config.yaml
vocab_size: 797
norm: "rmsnorm"
warmup_steps: 33
doc_mask: true
steps: 3681
dataset: "wikipedia_en"
Each number is 128 + 24 x the weight over the matrix's rms, rounded and kept within 0 to 255. Layers, rows and columns count from 0. Numbers have three digits each.

# up: layer 15 MLP up, 320x128, rms 0.0735, rows 199-233, columns 0-127
# down: layer 15 MLP down (transposed), 320x128, rms 0.0729, rows 199-233, columns 0-127
# gate: layer 15 MLP gate, 320x128, rms 0.0734, rows 200-234, columns 0-127
up199:143119130135132144168100134152097171155135121097105154135119109108110089074139145127157112083150153139110116129102088101101118144121166162109136120125117087090149080130090118114108170096147125140140131097109137125091157158165143117112154158150127147142083124137116125167153166142160142139141157090115110153135115122109126101153133112096141135106117111116135152169143095142135108129150
down199:116124135124131137176160116125109118120181139118115108132165134128126149127129135092114121097164062168108132112145135121114121142128138119140128178123127110157136133144149142195171125124151126121122095149110152159103142113161114112104122090142111147169148111128138138125114098127132166088129154099093127114098147147144119104084095085102125150126185163092133095106133153126126139103146
gate200:122143129090148145067126134176106118114145116127147183155160102153104118137088123070132095112143130108110101109124099117140169131136133137132141157109133127149103126136155166139107149133141123158078140117121102173138120150165123116135140120148155093161135106127127102120112096160141149124108121109115102131136108155142157125153122150167074128094145142080113122122111095110146091170141
up200:082145137095183132096134138148130089099129175095151122128114195112105173127168149094138131088112128114129116155129101110144163130094155138146123118095106150165150120128147154131105115160111143136077160105143147143129143118125148101103154089123099150116112163097119110132130119151150134142142147136094111127169130135139160173132135112118107157147137096111145166127084148084154099155148
down200:094142117146132111088152139137073173126135146130113136058107086171120104119170167102140106114135093108172114108120146137139104104076154060116147105108119139115090122104132134109131082105138111136162108110097143092151124127107168130138069089118124140116078142151115120112140126194140165122133148147154137133139152089086155149148156112122127138133111126131122120130110134146136125129132
gate201:155127101134165117042094145142138110125155132117128154144144129158114164122125097128112157130127142134136092076118108168117101159138187115177082115125108129164134107150104129153090154114134165109137161136143134139095111128113159094161116131117134148149129118154104121153166149094097099202135141126136123141090128164106159127142120135175126097116174142121095150134154113170079128127162
up201:128115122117127139133123142127130141154156145173137177115091105181103142156132099141113154122123155126116162117159140156150114142097136100119135079144121109140113098141124149157144148121133096092172145161155103131107108099110137097100093098099115095085133161157087139131132148119105093145095136114109123153099126132159140147079116097115114137104156098173113114142136109131137094160125
down201:120105114120202147126107129131129091145109089123166146125159123151114175097133158135120113149100167118124133127154105108141106146099100163134119160131086154106130151135129146142120164129115131115140158108145092088167175129098140138098133131135108127131122117136111136130096130162122129147207085145107170123082083138127136166146134131127111103101096134154143126108101091128144091121111
gate202:157105150155104133123106100111121155151137092129149106102120160112144109131094112129160108136107126139107125143100102144107136128098126123142161137131098112128130112100085106122113103149111129173107120107128096128137153109122094130111120081102165084148127170192127130127135145138099150121140120087137106104117146139145120167160130126145145093139091086158176131185093114116122137134145
up202:111103189131127134152144160119138146109108157179090095118112147132098116128127139105140141134177117159126102144121135149103111089135106154154170131196146142125157118139138099113119086092115134111123167153128105145137125134150114128123129123112127127124099120139139171148115149130148088113139104135141136164142165128173147112167208120167127120150118136166091137118179151164130158145126
down202:142087135135125101097142107098139180156128119168129109127126128106117128181057153107146135187081151142140131138080131109119096162139138155148120137134073125116165115117141122124125123136134134141134129113126096147149122116118160116081101126098097128119105123121092127114122161149163145140136149081136125132193106149126094145114169104140117176145119088123138130128118124089114145182138
gate203:138127165175121114155130122133123131149110162125122152100152098134146150102088099152106130138114149109134102149121136173125090129176134128123163153109139120139076140098121145156123160129118120135106113125174139109154147074118160104111183084126147084166128120115108117168127159107072137095045139140113128128130123130103117096125167126168138141135110141093127135151161100118108123120136
up203:093155167136098103106116141122102120154122128113117132114180139123137100109138162117120148122067151140147157110131069148111129171094130156146141111155137127118137087153167068135106087135125080128126156120159097127112090088179161121098162093135140144147100090134128152164133160123107127119091134133152108160102139112109106111156121121142130101127151122146118151146147149127082109132105
down203:128127097174101179134113121099122116159115107118105125088185127130132116148148139149146142146105155098102118187137118131132107146171153088124150135067155116126079125108138197131119121108156170120114056152118068103130109148134113121081137133144118130126123126119158124159110147110162168107101148110180144130123132136129125142127159141160156143143124138146123113165156124150117111114141
gate204:148081089143102124113130097131128109122094127108169156135107126093073107095166124137120148107102091141128163108052122160120131103154149105174111174175129156135133139080121116096157140133112106126122138124181113096159127118162100138155111098099158172138092146165139139143109091116152120116095141132074078188128120154114125106155107131156137136119094130124118144084152117125136146144156
up204:118139097119168162112127146104146101155102075142140124107127110099140115117130106094194132146091136166107110123126115142120166091117114179131145135125066143103106140091115120099173137128105122133143145099148105163127141122142138141167131164119145166148119155145143168131091109082120156092139128111149102110091133159188102132158143148096138135141137107108111120124162143088123104119055
down204:158124155152092154134154176109143086148081142145130121097179086173167091121147140134106139145137086101122166100108149092118119100120158100150156132125148093109122116161150112109155128125148201103153116115123125131106148129134135132162136125136097125128124170126140142121140137153128127146136137077082134135145100101129101121097135106151107126117187130152136123117106102120110188144085
gate205:117145134092135126123106136114118134119154092145143096090127158136146148151134119135146173107091125129104134102094121141105099161155122171115164128103137125081181118136121122122215154140134109128150131109129142101153097063122125113123120147146091093137107160118114153131132065126102128147112177066092101134154114125130153185114133113143107148164168101119116143114121100172129141155141
up205:119164117135126117158153089142094150146146193110194152105129150128149099098139137132185123104132094123126096169193142155139174062130129134119134106140084142111129139110104137093118108107092139115138069116139120146126140115138110149119118110093131158136172146135096140123131130070134141129119162124088155093123144116131120115093136117157138110124102123114156110133131151151137148129161
down205:130175166149162149185162130115151139116110117101088129106119161145181115118164157136168117102154121154113118121116073139126125154121133138079076159087141134111136117092139105126115124142115125129071171098104124130159120136119120169122142176126140099152149173115077148135080089134127139151102115095158114095128095116165142135134131114142106126120142141130134140151118112130112143182131
gate206:126099140056132125094149172128124132156142095151103137110117139099127143129126064099151112143099162130177150105135102107108121109065104117108142129114144147113128151115141137113120121131097102148152126107101143149123123096146127092129136127147104115172103131113158131150113070139156140145093120117108095121068110131132131107066152164145083149124108128116166142147160112129120132141118
up206:120159118132116134154088117125126150128127133127127116154088153178106127152153150093115134098125131112132116138112093081141127157156144101150151109151137105152130139150146135165112127143163119136135098124084127138135145144122135111193137134135124123110163107144137155115136187129069109176086117124190133149156141102110135122138155081106167131116110084121131094112128177074113120098096
down206:134173120135088103109124153101128111094131131100139144165118136123144125108091135138138102191165128144082164095136126119151116099126167172153107121142103123143117098138144133087129121127144115125107136131160147103141119107118115211126142089180135135178134152120165084100137106144137166115160190124061117123140137132138114107134122145132117150109157133162131159149133130148140144125135
gate207:119135112114115082164095125109123105178120123115114119129117101148141145121127095113096106172145120114088126102167147123123190091095110150101156164143109100175143111119136148100160100092111106128129111122101152149130128103121126105063139124108124133161138116133122137141128121155144130149155136108181134118120128117112106111097122115128141128143106092156103129143113100133162146112115
up207:112154109114122110147109151086132124148132147105100121136108099094160165134149102098131087128121128118150155124127117123119159112115118125099100143135173097123127080160088171131102102140161102128154102107105163123156108089157137111101141109126140106149145114145110121125104118154118123148118148108182122108098113123099117093140125113102097095149144109152099102165126128129170147167139
down207:124115125124114095119132139121159190123142117091121134137138123109144109085129118133142142091110111134110148092114154126125168116104111107132101161137138126100161105122158152166150097113141150137117098098132127108119124120177109102099162091097114113129137145170116145154168127106100104176103114144163094149113149146134145136142152124151122126078198144140102113110131117110167147150145
gate208:128138119105103136127094135148131127097165101094103122140111100114126137118125087144119153120143115134118129113165143158134116158125152136155152125136117131131143092085094108126131102118160123112137121121130133139106115121113151155164104113128141137117077166126169079137161137148122148144135130129085140111172115139138124127162125080089137170139168169122094110084146117153154136195139
up208:148095122167122117109110133086103114137135084149098094122105141144099106124079110111150108143098108126132124132122157153123122144117116167143121079144106130124102109138126111172188129115133142116128116156137167093134109133104156143108148095122143137115107118145129150087130123097168079132155108094107128169115115145143136132139124085151115100098117148157131125110141119137120136147139
down208:149118126134147114132108135076106103127163133159089122086151114138126112148116095142112133112150109153095128127160127111150202148150111152113128140083108105153132131106108133169111133140126148146112149131120138133135094087154140136137132161144150102154180116134137131163095134127090155164128083116149145142189118101163146124122141161158098113123120136152110114128098125128119154128108
gate209:160130125162112084126114138113129137138130128110125129107111143147098136162115141113125156128164105131164093143173138124144141170125155159090081117101151136141183135111110130152115130149085085136101139090148175115136108137112162152134138108147133158122144130127122131130153170113122122113129142083102150139122123093162133137104109159110079127117150159132156131117101166113136138168119
up209:112150126163102112140097176130156108139134104093135143141158093117179159129158084123138136147113120162157148165146156143113113099120120097155110107136093113159134102165100161138150127094155136114140099098085124154110137113148116125091142134098163146124112153127135120150152129084112125167085104143119132172125126099119179089112120138113159129142108135092122110117183107119111118120168
down209:090132153151169095103154090161091086099138133139086128099122110115137130127096099144141133114131167126123143111103126109120145138173139155084106096143141116137113141117133128118155100074120124126126153142139148133104091061094139128160115129118079148118146086134132132127119091185125126090157093107115181104137123151120125160145116140114155137122126115146107117141135098112152170164141
gate210:121088119125101092142136175113102111094086109116111163156138104108117149122135109126104150116152133103118185137112112148176115090086105144140121151133102066168115147104104082143150094135106128111135129139144104141142104097119106108103110067157128113095136151146141154152135163146151147101062145084120145163135175118131113111102114122149110095117119143133119093120088128090127161097128
up210:143146144133151145111164149097129168113120144105123142132137130109078118125168113112138116101120148129118128164111157107129121083134096114115156181071095074126104139147095132142110177154151155126131128105126139181131091108124126160163116096153130157151159131111171131138158149175107146138145145180094088170129085139127131155125145141108108090100117152112081112154140131115168118158109
down210:147187112141117149140170150115164172119148157141157126151123123145108154116117113125122139089094087108114081121121110100146111110063165143148163115129105108148097114141162093139149072135116148116097080125112119147104176129167122157172133130112176162175138144117151105135100136139143111154136123138140118140159086175153113106110101171121151119099115167147131117137144100133099110127128
gate211:108111143170117140116150136139148131159119124133163089092141133124159120128134141118148097126151167140128131140149090118111157145103147124148113145111129125143155094131092101121138124163151151164119095152147118092148112138179121156149149112111123147110124130146117135154134179138157106113108087147099155132114165141121166137154106154176157108107163137164157091157107109099166134183151
up211:122133138140179138131186109134125093126119135147143120160109150139110120110125128191154118113149129112127133132148091107122154101109124148137098089129159120129119115160065141156093146140147122103152146141137122116133131125138139150109130118123056151135125110175140114157133147126141145170148145104112110119122153152096157101147136139094104091139133098145150096126162151122154181133136
down211:122141133110111124143158124160124126091178105140126137132145153154086146139163087116125118137103126126067120138171133168130106145109118138109122134115146126091148156106146131128150140142145111156157129157128135123148135144134155141138090162131155105119106122127098160109151132102116122160127186157118133130172143077146111168122160151174087075145110165097120116120088138140132119080093
gate212:138127115137089103123123148149114099163145122131125139129155146152106145142142153149110098135166124146151127100121111140103095169175130105092144104135132164101140150140089167131063118085144141150158134103147106096153142160076154128155099167102113142177126127139166111102099123116122153097086141101099120195157081128135112099118123113099138159132133119129093141105125151112164153120162
up212:088128133129142061145094155059146160147115166143152118089099158107167129087135154158145192142128131120129112127126158112143130126147107106127153098126154123124084128157137120115092122120178169100079119137132117124129158122121142120136098145160130125151107129115175123147128097123127106142127132119113104148094153145141136126103155127150164100124118115178156139107114140114197125104129
down212:116145118147145089087159145141129121119124157112090099127149115133124132105095142148116136145101086131145107135130120125091121153171091150126143119160117140122100123129127125094118119140170108070125100122108145122137181109138155132134136157140131143128168115112216111111039111098124153117096169158149140160066136091114138091148096130103162059100086115133130134090127136117160138146130
gate213:124105177103136134101149113147099149096095133111159097121130158084156128117108084139104157134096113095151125070105124135109085146176099085092124090128119152124136136150114136133124132154102124108177138068122148148126151105076164125121138174154134128161156143118141106148118118123166120107088149155149115139147145131113108098137091116136089118136072117131102119100161102139117128154107
up213:102148126094149120120128090114073193145136121173138135149103141104124097098094121139132137111123117138140137114144104106096162160129131174153101090193140146128148148111093123142132129107092139127132075120120132105113163105124151122135135154109096077131132157116141093141142168138149105153117134123146158121106120090173125128104102140090179137146085139109107135135112075086108102115158
down213:167147142115152131112088144114141153119129138120081129120120108122146105154110084138152080144139103136146141132158153066134115159093158170157143128121104130165115125096150134149139111154141073118149104106171127067119136143128125112178106145144144137139159114098120120133156095100151114133162116140130139135116135146124142173114112099161130084097124137101113152102130090170144092148151
gate214:129137150149095132196128163155132158141119143145122167090117147087119147179082139119152144092136156134101131133117157130112136140137102149139121144154097125158120137088136137112097123141131106179126111140130123140156141106136100134138145105131111146145188137139134091170141132112156151113079111139163153124136079165121140111087138174158108127110143136133124121132118127123120098132142
up214:127117134140138144123119124129080147090105121134151127161162129127124141131109139119076126178150119145180113127096114150125168128120090131116168107167144109111115103132115119181152116122137146129160105127124103121083145133076121104103118129176163134107091112161154130074198165101121096149147128152124116136083133092110090114132066102108163110142109126147122113121118143120149111126128
down214:125124129162116149108136184167128123133073153115103163142105134135087122106088140110104149144118175133164140135116151090142122153156121157155136099081086141169135101105144157130166106162110110122162151160150092144124146144108106146087117092124079140147150142082097096115158151148131140123130129163102130163098143154113099095105124155125150080122091156096148120122086122144154147126113
gate215:098112137099125132102119168125181141126157139135076123140146117142111121111128103121087143117111152154145156096143157160121131171113124124109101149104097127112115118172138116131169123094105149144144176117153131108153125164103182121104105122124149130112087154159105119103089139137113102132150185142109149101092115152168169113117095157130164155110092162154105145131136139119195145132150
up215:174092114137110123125102120107148147136128164138100093097141087116146108133145129136107118105098177135094148157097139113086127106111109090130156138136130175117142141140157142167107126109113109129113143094103089103150156117156173123144170118127112126092148158114140124126170191126156099144124090099145111132060142113127155097122125137134141100097109141129137131113124135128125172134131
down215:135121104126088131115095132148170121146152063118123159096125087167107094131115167087099149086134160141153101119123130111160127102080115095086135102138128151114128163137166095122131111115100116104123104155108163157112124166166166120116120148114113116122126110100144115158087125108149133123170154110167156144138144131113159059121134113163147142084129103109111125136149107140137113128140
gate216:100168147144094137160128162127179105135086131148153152144155142157175159136151107145119145113130150121149116147103146135140131129181129130172161162117120149080160130127114136135121107139166159155145121149120119133112112090124129173148043163130103150148084082159124162150112163139143113132150162109137125143130163097117110127118166119105136138130185113186158123096162112136158118155109
up216:115141123155140132143098102111120134153107178142134096134121089101160168147122085104136175145170124102157140149144114136159134123134143167148118147106077141185140126134182153151156123120148117107095129091115119130127103095124114089097129114154178090135107161097153147136093127174082152096140135128136147110148131110158115095132134125118132081119152138112091147115105147118145129145085
down216:113133135163107156148145128126189071126145166115098165144138148100136160149107110115100133128146111107179116173123139139188158118094105103141133146098126108130126141150139134106088093092131123132126154102108110107145067126138107117100131119149104098168129141081140088152127096177112143119169152127127165132133113088126102135142109103087143085086173151134182142140109144145143147184092
gate217:110125169119101121090149097145153082109070099098115147095133109115146152153108130120146133123121146128176163097111091127107140136152123131143159126106139102125124124101145143109135125138108111119116128082082151130140127142116153139146108173143135134111140110126099127148121136121104065124133138122101112066137120112117070127109092093111116081126111127144134150135162154150125126127152
up217:139142086119101147137128098125131139135144123122116156105128160124105166088139153135085156135129139166121113131127136154144118147119135143125156172153125162148141101143127150150154152103152143133161103120119123112141111118107114129120114127100150127131142125091120117096135138132142148106069113115119174163104158117122184151171117138156162117174173117111117159119159158117114097083047
down217:117108124121118173109124136135146145139143117161123121144143116140127134133175106154167108062111122154137164115160147152114176112128136136130155171104091161112145121117141174143109103159132117161077155107131142103114071125134089132139122121121151139126104143108113100101139120105109123148097155113159119135108125148142163122148140079101157100156171120111106148097129181119091114132116
gate218:135107135100146153101122154149098108140121132102130109117128173142127110072120158122147116141190138143140148138096130161096100073123121144098140111140106125139171155124136126101123134126110151159125116145081134115087112132152065117122148127116104116139150150154127126082133101115152117130146141115129167085132113151125172106149177091133157089094134110135157109120104147132105150099113
up218:126144142133146110114141136124084131131145113106085145058123145111153085117132146167152152166164134108144116154119133121152123122118115170131111083148146105074114160118140125100153127120148113133150117142086137142080107126102094140098135178080137100159137149098139103091120126093137117122087141086132135104160116154101130157129141110131102108100127099122147168121114126155111122171127
down218:135121160112169120136090148125154102130139107101145098153121095168124144165106152078141146112193104135109108111138135140115089097121131128101179104144197140147109096116112106133149110104154126154115128128136124129118134163155084082146131107111098110123136137116152146136136135124143140112147123132096133103125110138126137121148116131150140143105139166134119115092155142137100128166098
gate219:153126129091067114129164145165116136168087173172129128118089165116116075131154116149099164145116126136127115158150108131106147096113082162140126151118096156097134127156104146090137132156168091132185139128119111112133154111091125106117142141119136156097149143155116130129086084146139138081110100130141126087147133141190132167172143127121130135092089126133147130084152133081149111148155
up219:120131121104098130126104134173092127089149170148115131113085150123135125104136112067138071144099138144127127126135154131088126114098098145133126113180129071095136133124089163123106139138112095139153127121104106144145123104145123060135095141133138136095132140129121132103141072130126142133132115123127065132135121181163168113170115137133100114132154096113116115085123095104125106152140
down219:148126111128179146106131135133129102112101106108049130127133109173109150132141147125088127134126141129111119111093138146122114105117156149174113145095134120138139136138164110175107168100152135120106117117107167098080152157174161130123146138167159147158126155144135094117113121140063135115113146122116143093126136169131128123118100114158105171120153132077175100105148125121114128083102
gate220:125166129122114127123177103127131110136124131148119173121139159102086138146123109138105154152173113138152083137099170137145160100185096114149123153148142134138141100109115172088101121154155090121094142123082080159117129138124098137129094134130147087106118117163105085168109116086132124155121181121113162132122154155112124164147117151143128162119110113128110140137161151157127093122147
up220:129085140102194116120098108076200114120157114117115108117139123140123097164107146128134153116139135152115115120129112125148108151093150109120085141127133139145104129145119106126106132101111130144158166148089162115118097140109116135103150151109127115125159142143144139132119142135156138150131157119121134079139135116156126178168081106121085145101117157128147118109056113127122144127109
down220:136132142104139125121140082120114124139153128138117131145119123112131151102071121170144113146118092118108164071130174093147125118158153155135145133117136095095140162095145103121138132159104121128125127122092117132154102121128119080134124165072157106166157116127129118117090106128119141169076148133181139118126138116155164140140150165116114119124143125102131133113118164106123146183121
gate221:141134113101122165152107064165127131124131128091124115146142112128166122107108111118123130130131112143131114139175164085122172109157131141122117102182165126146129179174123107105132096095073102143128156137121075152117107108099155163117138142140185091109067113148102125123148158099133158106158138115160108115130114158119115111107113129145125106154112132133110121106138098098124134134160
up221:122101098189125144113122111145149099096114136138110148153119137185089140126123089119092067145132116175117129139124122116177133090127126132107099151152077183110163114156166151116119123159111122148089161148110131145109110168144105136074128153123160090108117116125104112106148102116136116089111086169172112115150160112126118132135091149134124083121110143151121134121124134078158126199129
down221:135118135148160107116069129178125116097143135122149085129132146135125112112120111118106135145177116098121118092122140145116114085143126140071127111110135141133148149172141158109106115152123129134100137089132130130127141094189145107090086155106123131114120116120106093086174146085122128106096085154127097106160157115144155093119086106091079124119122149164197128150105136086158149161139
gate222:121122126173119106130107124116147152122096105192114131152143134076171125159107105114104157117144124131173183132112124140095098174177099131169089150136136138121135110103104135145150113119113143121127198127128129177130089115171115165112099110156118159158100122103125124119111170148128075166083151147114144150126159143082115148130119102112135131148135128142091122112078145141120083173113
up222:131096150137128133121108112111118085143114106109126122102135083147122079160180119102111148118117070118133074125110163117163146100106115131121135158159134116126132095142180109116107147124163077103120117121068100130196164126125117102143130135163140150093171129131163101111140117112098115136118116092143120104154120146165154145142123108142115122145091096083146119097138134179158114142137
down222:104121164119107121130129089126076108157167149173128157115152134096135140148164135138138092101145153142151102130083136131118152168143096131138098121171110098074108135139156081119150119148139129137088081127123094135143129149125158107169115138161156117082115162120116164152195147103152112111124143114131111095158126134124103150160110135098106130147086144161143182112117142117178106127111
gate223:074122092124125156151139106106108144139172121160152132139142091127152109110135124123163136078113127116139155102131106155112118108162144158108124101132081172146141100131117171148107137104116134087109117114118187096135143170126121127083169148129143073167138125145144099145166121078127138143146107153105124112153106109128160154136150124152077097126154129133100052137104092141116112108137
up223:117154157143169123104135101086113106140138160197147116079129108113122115133146144104121151161124132092125085138125171128156128157130118106116107143109136138113104055117119135091121118117123123137152166109148109122154098116121120120080124159128141182095124181120163141143146088123105160165103084111110121134121118118142149152135139150113156143117141128120170095135124128139125118106121
down223:147145110109117103132119077180115124075155152145113133126156091136143117147163110151171148162087128125180115131098146097112142123123141091127127144118155120146125138140119102138124134152148152140138152100151157121141085095140117146127097127133091124154081117132173131124077120141131134156138177131117164140118142103130111131073115106122147134122088121113104111129118111147139139118058
gate224:195123106153132180112088108124110155143122139095124097139122122147122106103113088159164119092065158122148129136124133099108117137110093116098155121144166197135141146105113092108168147168134126156125136146127119136167081132130136088157101117103123126113087130102132096164102115136125164143116153142130150162110110114134141147093122103135078112132127121183134081081097158116161150145114
up224:104148136097122116095105121137110160115162138123117129145138124117130119123133092159171148096108130124127115134099143095072159125130096167102144131108121160094147179127113121092147183142155123104100128102160131143097108149138117154153146100112163130149142149117081146142150154103139126148148162119121103156088104156129196161116181134112127081124141097126161126133107139131172099139095
down224:154124140142128156159095158154098096090143161141169116160109121142088118109114138149098114140147135129132195128082120168103117106099127084121127105101073109141138134176086103136173089150121161153160096103149141144130135129164165145114146143114104114144129153115104134136126089125133175124140145132147119098126143122085109138078146129104108141150095126137134080106100099108119150126124
gate225:134142134124096133094156118162090114101110141130166111138150128127129132095141100125124087118128156156126133131108131167083109155153111112124108124168103127114157132102124126121106111108146114114128123130120150077105168135132091110118117156138142155099116142150111135121088156119144105126114122134149128102112136132124119134100159048121091112145122112172145226169169132151131127104127
up225:142143113143101141152119104143151161177153161166162109123144166121125104150130111138151135093151172132137087114141183124115157113138130170114103108109113153144128133120112114146156145113145169153136092140129115137104098145138170089108127131152094124089127110125145179171142150123100116168132126136118106111162155124101105091140136146163147173187146152123123105105148160169096103133130
down225:116132157109110171123091117141128169179141137178103154155069165113121151148118163106159146161112146122186132136103127130116092119123123089122105121122121125134130106127151087121136086126141125148110129083170131129112115136118140137103127144134131124085132153132085091151152126101112137126090121110122097168149127145120108145149145128168111141133154120102127136083161142141120087115134
gate226:132135119113114138118102106109151124135178130153109134138126103160124140149074128114124134110151139119169135176096148137170137129143154128140120069102127115164122117144121108115167185125152147130104131100103135119155134098114160123135128119135129138119167147125095053107087170152132122115145104152161121109136118119124148156122123108114126150165152118143152132148154128161124129136132
up226:142155136109089117158156151134135119149093108131101145110140099123141128131161102143147130158138091118111123125124118107123114173161141173151162138115146092121114158147144146141122149160124102115127104151139173117117150131121104120139155132084162129135104157122145140114134062119112084153137179148081126125180160144100106166116088144119169142090141149083172118127136126113125125142142
down226:129118106122103109133106133092083133113087126082172091128089118091145106147147123116159108128099122114142092096151126123125118145125165153119137170121151119117084116119094149164112123120094111144117130116116172110070084159134127119172127114069112114140119145104102159133134123144149116120138106147116159119140104126114123127132127128144130105068122126092129134149162152123143150146081
gate227:156132128125123098078138196138125143125168148130127155146115107134126136202183128118115145121101146125115163128149150138124144122111112138101148113137095126125117146152121125134089086126086121136146116158096140123161088137083119147154150141101139133129160117100151106116109169135126104167112115145109134122139118157159118102155077137118140127083125132104144165101139076117130156124138
up227:164116144101109142154157073138136139112099108122142106160137100101140140127120115160190092098065111153118092123102102123139134170112109116144106165153097152123136154142149117150094122118142150149098119098133158135121166103134146141097086117067079123164140123138096141143126101119113113174113134095152138118139140138102154110132134141143127120119134131178155127145106132147125097099140
down227:137106123126120134159164126110100190114141110111147157184133092107108116138119126111165081066140121100125146117137125110157147112139141170164073110146155123157122131141101099134145073116155122127131130144125155118135124076162109121104127130109144149166144156136126129127156134098130118176088131129107142179179104120156135123177129093136100127102110127210167139138112110111088118130128
gate228:152145123108147095078095145117098127172148109165110093127120156142159137125135110099106117103104129124106166131134131132099111148118133118142136125154123109101144155149154119146116142126117124160085155188109098113149117144165115084142096143139159112120176130115134125122120148133113120140094123124121152120150117105144089130111148115156125099103187133099116120106148162051148141128161
up228:137114107163142117110084133099105121143092176107171112135126156140124151103115167099103105125132128123119124130143086160155140131064125097163123147154114134136135142164186100115121105116121119109108161144148101120180145143134155107125143127139141122146157127130149087123165154090155106092073095109188138144116150105133128092137159139151136143129137122111160155123135166110166148146142
down228:125164131094182128087128142134112129143134133101108101115106139149119156153159147126158161109137144132170122127130168098093119081126125100161098093116123122137143102141193159132118129131099122136129104121103155130115126119134112130089123111190151142157106168157117097140138103101125095104159097099170134115130122128132122139158119151170111129087080070171130138164152163121141102182160
gate229:182109102128110118115142134090144191159120152144151107119108138107141136121118117106152130133142114101124148109110121094091109117176126105164106122132116201137050118063133132120131120117111150147110123137102133077083128117130122128120124099151142146141148133135128143125126113133173105115133102130140126207159156117133142112136104127127118119132103066140114178152132095138157137130098
up229:100124151120122165124114107168135117151091169090124099137131113123142106119127149116116163146107138097167147131161120069150097126118116152086119151153110116083113139132137168148128109108147125085130138163133126098100139137143123146134126099181113107133123138169122181145146180127134190113098146106105132120133107131129132139150104165128129064126120179132118112132138123165159140119139
down229:149131189130116144132122088127111119114135185179123139099083100123100141149106118119147092132144117128142132161114126113138141142141154125092158099143163145122129097094119097117147108126109134168123148127091122139178144155139131165124160160124122089111079106141130140137154130107119099139100115113142142146113133158101114118171128125090089129125145089100106064144123123159111151117082
gate230:115109166142152164101187110162123095141119127111145132142129112140159121135142095106116160143114139130107155125157151097163138108113130146099123132137126127103072140138129075110147135078164125130107104121123112118144117171134142106163160160108133109136127103131141087139157140134095172166126163096155150088128118110137171153091127105104152181134125098100110159106115106123090175137116
up230:120089109076101124118161151119121103061134100127124104168175147135118130107157124126126136159137099141122139086111135138102108091114112140137144109103149175109138130143126127153148107109151113070152140113112120137146132125113121185137128146150116108086151146122098127154123094115130138109150144116122151100176148084115100087131148147102139148137163156139138139119150112164132114116135
down230:106155134150164150119096142127161114147125151151123103125130109114132139149100131099147137068102148160129129132116142105089132127176138168147094154083098135138114120118116165119131140140122126176166108132174156161153114080139128109154163103120124150162154150120114096131113135086113107126082128145142145107120133112114149143111108159162113095124130122120174129112152120111147127127145
gate231:109138121119106117110144127169120134128134123111145105102104073108123173133136138113133145115137109131112165166125074081074106161130153158115153120156140112127151143160145106085115149126095097103168155127175126141150118124114090116136127142125116159108131191116118102170164138116120147124170173114111128159191117161148160126125184143131155115134136181139155094096114125145141143121138
up231:142170130132094132141148127099142138146100094144110147164098132130141157108133095128180150140107121117150174112120084110141121129161134136122124152128103144110133165121084112116103114174125136129117118075153120156118142111112109132156134099095092133105142091122121121111098129096096120144137127136082110141133123116116148142103142119107160194123176134152114121123157101129143179117087
down231:154135148149145125140154108127120120139102154154124141138119103133103133131109124143105073091171134077134163095087135082178108183146145157162136126105152094130115122120115128129128147115141143124111086144159098108121120173128111172166137162090157152118126144122097090111087109130111153152130129089132146125091130144075116144166104120102117117140160103153142158077120142108119123118124
gate232:127186098159109101103139107158115100125093096141119143139132109149127106136126105134138106124126118146133114133162117118158131137134097126111074131140134105126110148133110111125094093132146122161145123133115129126114129152123114111146130080145130127131101153121139130158110153089133116174110099168102140104145083133089162111185124125124134144091143127142139122101147098138154134121148
up232:152107169119118150161136143099149157094143165129134108098123139106124151136123120142121128140117171126088119139118122129090149132141131148131135163161135189143126084128135112115125132122143134092106114076157121117160137134117110132104125155136130150104140073158139148103108078146138105132148147099125113139102153153128149122102115136087157115140148099102136110125160142130127124149111
down232:132136100111105150110120134122103109144146104151211132141147113132122124123145135119158152121152137151131151154144140113122156093134129155120108127098119144142144087123122124123129096146137107150140116132134095090133158133108130169132120111125138129122130101131118137157148132102176126145108126098097141117142100144119149158137146126114150135090120061151103115170129150073102137147128
gate233:137155139102111178110128125171148130142167189164117100128105078112164130143114135112130126135113118102109107115148138156099090143129104126107168123130128103160145106129131073113108109073129128104147104108122087081137078136151129134114121130127116156088091160132112113139143151131154124099105127145145165123090141153112144100131167145138106097146118120170159150140160116120097110159113
up233:137120109101179139148107145119143127172101127117101128126130147132138123137117143107087117147155111152151132128142112154163110144061115173171131147132151157128118151102120126128125124152149105127121128126120174108109134087111173105102101148122123119119142146149105136117096139146159145123084114104093159135168122153096163141084130102134136105130126126101137152180116186145121169144103
down233:148127141118148180139116101101168116122133122149124116092129114157086109143165150096094139095143122112135117071135096115144116143152120128125165097122140126137143169105142049130080104150140145165125092136130143132130148132118097098133107160178175146146161101122142105127115093125135139158170141131146139141141108112115131116160098113131148147149120075125131116122097118126117155188104
gate234:108120143169143121131107102160142095171141102151095161158137138101114137156071121107167120112117102083118140151081148141153122170131140154115171139118156141144152128111178165189128154131121157138129137109136136123124102115131158120093112124116182127141151117095141109140086147151112112054083095072097132130121131154140135166106128121125139129088107135143128130166110136126170112103157